python train.py --n_layer=8 --d_model=96 --n_head=3 --n_kv_head=3 --head_dim=32 --d_mlp=256 --vocab_size=2048 --activation="squared_relu" --norm="layernorm" --norm_place="pre" --norm_eps=1e-05 --positions="rope" --rope_base=10000.0 --rope_fraction=0.5 --qk_norm=true --attn_scale=0.354 --bias="none" --tie_embeddings="early" --parallel_block=false --extras=["some layers without attention", "local attention windows", "gated attention", "value embeddings", "hashed n-gram embeddings", "an embedding shortcut", "skips across layers", "capped logits"] --init="normal" --init_std_qkv=0.0413 --init_std_o=0.0 --init_std_up=0.0413 --init_std_down=0.0 --optimizer="cautious_adamw" --lr=0.00223 --beta1=0.9 --beta2=0.99 --weight_decay=0.0 --lr_head=0.0132 --warmup_steps=211 --schedule="cos" --final_lr_fraction=0.1 --batch_tokens=[8192, 16384, 24576] --seq_len=1024 --doc_mask=true --train_tokens=94470000 --steps=6370 --dataset="wikipedia_en"
Each number is 500 + 25 x the weight over its row's rms, rounded and kept within 0 to 999. Layers, rows and columns count from 0. Numbers have three digits each. The size before them is the row's rms in percent of the matrix's.

# v: layer 5 attention value, 96x96, rms 0.215, rows 4-17, columns 0-95
# o: layer 5 attention output (transposed), 96x96, rms 0.186, rows 4-17, columns 0-95
v4 096:500520502490511500490482526486515476487522491462527567471465510523530521477502520508498522546470482513509491510432538517512479516498504493485524489461459485474507467490506500496505496517478475528450535536533517501502501539448507534476490479503488470525500491446502497527485486472526552545
o4 104:495500544515495502497496535482486484500506479498497501454506483493517501451471505516526494542506530533455507486438511551515516520476528517539491492498451499466493496514529513487452535523477494465435485523523507520501480485500488498496453456505489479521489498506561506502558495485514512528
v5 096:482449478508500503509488495492495499515464490470540457483483500499519485502469499510496495547465481492522492502556496516486605517492520487507464508519462499527514481503549484522534522503464512472482530460506504511539473489480496493455488474509479537485469489496529520520529500482494526531
o5 085:495482509501499482456535521498450517526529530531497526533500545486492491469547495490443481489487430521520493481477510498477510504518504506486519495492500449493528514496494484535492490496491497515499494533510494537515554522504543495482506523470501467488486546500486498436513485440475540493
v6 102:482493501527451466471489532518505489485523509538520539489493479476487500522542513502524474524527485514481524565461513465561424461509456512490515461468500512499524473492496501473488467492479516495501485522489507500498498496433530490507479524491491522485518527518488491499520491463536476492
o6 101:517462505516513532502493474502484511506503500495514503421496501476459556537539518522488504538540496529504458506519477474536525507501513508485470506503526501503470542480478511492517562457512487501489480526485496477497490459458492471481478520489477507470533473468490499528497515523503513566
v7 108:531548504481551526496497485511501512487538506480478505516555469516502478453492488485504504530538544536486517495507498482521465513499504466497502515565505498525472469513479506522486484498499460497505466519485483469486503510539476481498523504506489466498502520457508540473490513555451527565
o7 095:531491494432489488455465483483514489499499526467464471489492459522510470504503529465521494516527544518497518459520508511524475532521500528467516518485444537511469503486504530517441516521513499510521522509500492550526514436484470476475509496496513495502507498546533486530502488530524487506
v8 102:479503516506434466509532485485510503511510474532515525472461483487458507513504511501495491462465519512493505484442507515513513489510481529502500486449431472482539502477497490470494469492529551522523506518459521496492511483448520518498561509513519510469517514475522481487527486452526495477
o8 099:486486530505502541494531502538462526467464535540515501443505496499488487479495479501496466495549486467554520474496476523496514468458452472542493480503502537542518465513501502471489456495515516508503485527519537492531484500500504451518487457506549517507523504528517496516458511490500495525
v9 092:498454481502477486499482502501488486523491506503538496492475538498515524541480518536506536488517477467529477525445495510486523530489538489510501462512459511510504507471529461477517535514488512494466491452518513514519482507490481519476480475505512541513497503529521412539489550457519506466
o9 085:479522514502507470512490457508511511519470494505474542507534521500479493502540488512528528515544447505434490511487501534487509502531488498478549486499499474459493497474490434485555529486512540516488475492479475459464497528543506543521540526487488503497483501481476499472529486482476503525
v10 079:534485473510428519471508492507467494486519497483496537464511460521504514483475470500477471511527493514486490532484506466571496488488516499489476507570532522501498454497516458522504490494525479482488517486514501514474479463448535474464484514507492512502548522523501476492505550507502539511
o10 101:506522502492481475479481488496447504483531475534528482481534526497465488542511487514489522532524492501508479501474512468514516511539525424502493506503478488502434534518516494541509516537514538493491478520536449492523477493480518518492497541496493492484510523528444461500457470504503537506
v11 104:516490504485515475489459488497499493515488509478512487487449547512535486502465515533485561483511469495518482464467491563465518538491531493515505468511510483507483471520539492524524560519500495526438525503533520524524505510504497531470478458508519478470475483496518468536503514520467507476
o11 102:505522522512517438481511491493511482527516530533487497538522522492507449478450535496522536474510505491515531512487479508516492479479467494521547463517502441472538477501507482509550494500455540518493496472500471488492494497537509536499509473523484515458510510521531524475477493455450497521
v12 085:472505450510509522472477516528500498489497506507511450511516466472496501439456503486492486517493527500496547486553502519512510479495444522477494547536584537522520456502488495510476538495513473467535522540483497509490496513515524475539502478495490526500515491513479499507501506530519507465
o12 095:522511454511519476501481511532468493530515512531509516544508510477468505515516483491509527504485438515485473517503484493525547499530483493477504522493475476535520529507511492534523529496496478454518492466476453478526544542501531508490494514490484468502503467491441472497484526475512562448
v13 096:514475497513477511480532485506455492475512495498494553469514472510482544500496488524501486458547537472490484539492500422546441542500526522478527461536522520497484463516516480502496499516488480504493466535524515498496483505478489479488475516489496496502532522515471464484526551527508508528
o13 110:509509487503516469531498479527511470495493487514519478437509515500490508559506490525502523526512531490476516497524526476548505485522538443474510484535458450476480449526531489515509533497474529467475486493519464488497539482508522532499475549486485491471502475489471492514486496552472507524
v14 101:495461497518455502520512510484499501520466492510524506478471523506495526528522496515488515441473429491517491526440491496467549531516554501500538483464495482478522503492539478502518474492498524528481523486506539531506478481468522535455503495516486499509502494522501476488465492431532502503
o14 102:494530490539452508527540529500480496480467485502474503524547509474499485494505511463506507489508495485437474511478490547485523479456499509499499503551500515479494471525480462500537478523459518501513512516496486466463479549524514489512500496501504505471464547525506489471564509544457486488
v15 104:511476455483472566506497530506489495503500522542505553510499490507499506539493465522475455546556494493476464506493486476512474487524521482489507493545512506501515474495445477525517517476529491472528487518528500490504500471510553514515449495506476514558526503505473467503466516508519530516
o15 096:528517486465498554542463489465533483482483481551504510456498489490485505511483505480514516491493492533474449533460522500484520503498507492536462469580479497489487478514496506518512481507483513486511499522523516469494471566457513527507468486546488498515501544520480486516510529491473476509
v16 091:519504475493532527512491501506504513476525519521445501514525522484531515516489472449487476471501462535512465484497505518508489486489465511505479507546540509520527509521448528530474513511545519483504461524488484493490498485547511447544474482505517478529485499505474453528483493534529533442
o16 074:527502493470475490518481472517487527467531523484525534556520469500483533508474484493506495501537493477473488482508450479507528541488502495504514481485509529505503532515541464495502471556471457496501518466484512473540496509509477464485533486564447538470492497494455506481486507480490534485
v17 106:487523476468500532491478548518522478459465533485495524475467498474498500471486514499505500505554485531487560444512503571482533506517475458500486470472526489528531474558512499489493547482505518481505518514479534516515500541474509506487498488499477521476505483450518480508506523479504495504
o17 099:489579438494496493472509525549497449492503509532497533517522519483499535491511520495524532459492479508505543515474480535502513492471470522437489482497532483513487479521459468490479473486509458513489503524542517479494487503515509479500510492451496494491535524489533504503477527476516529531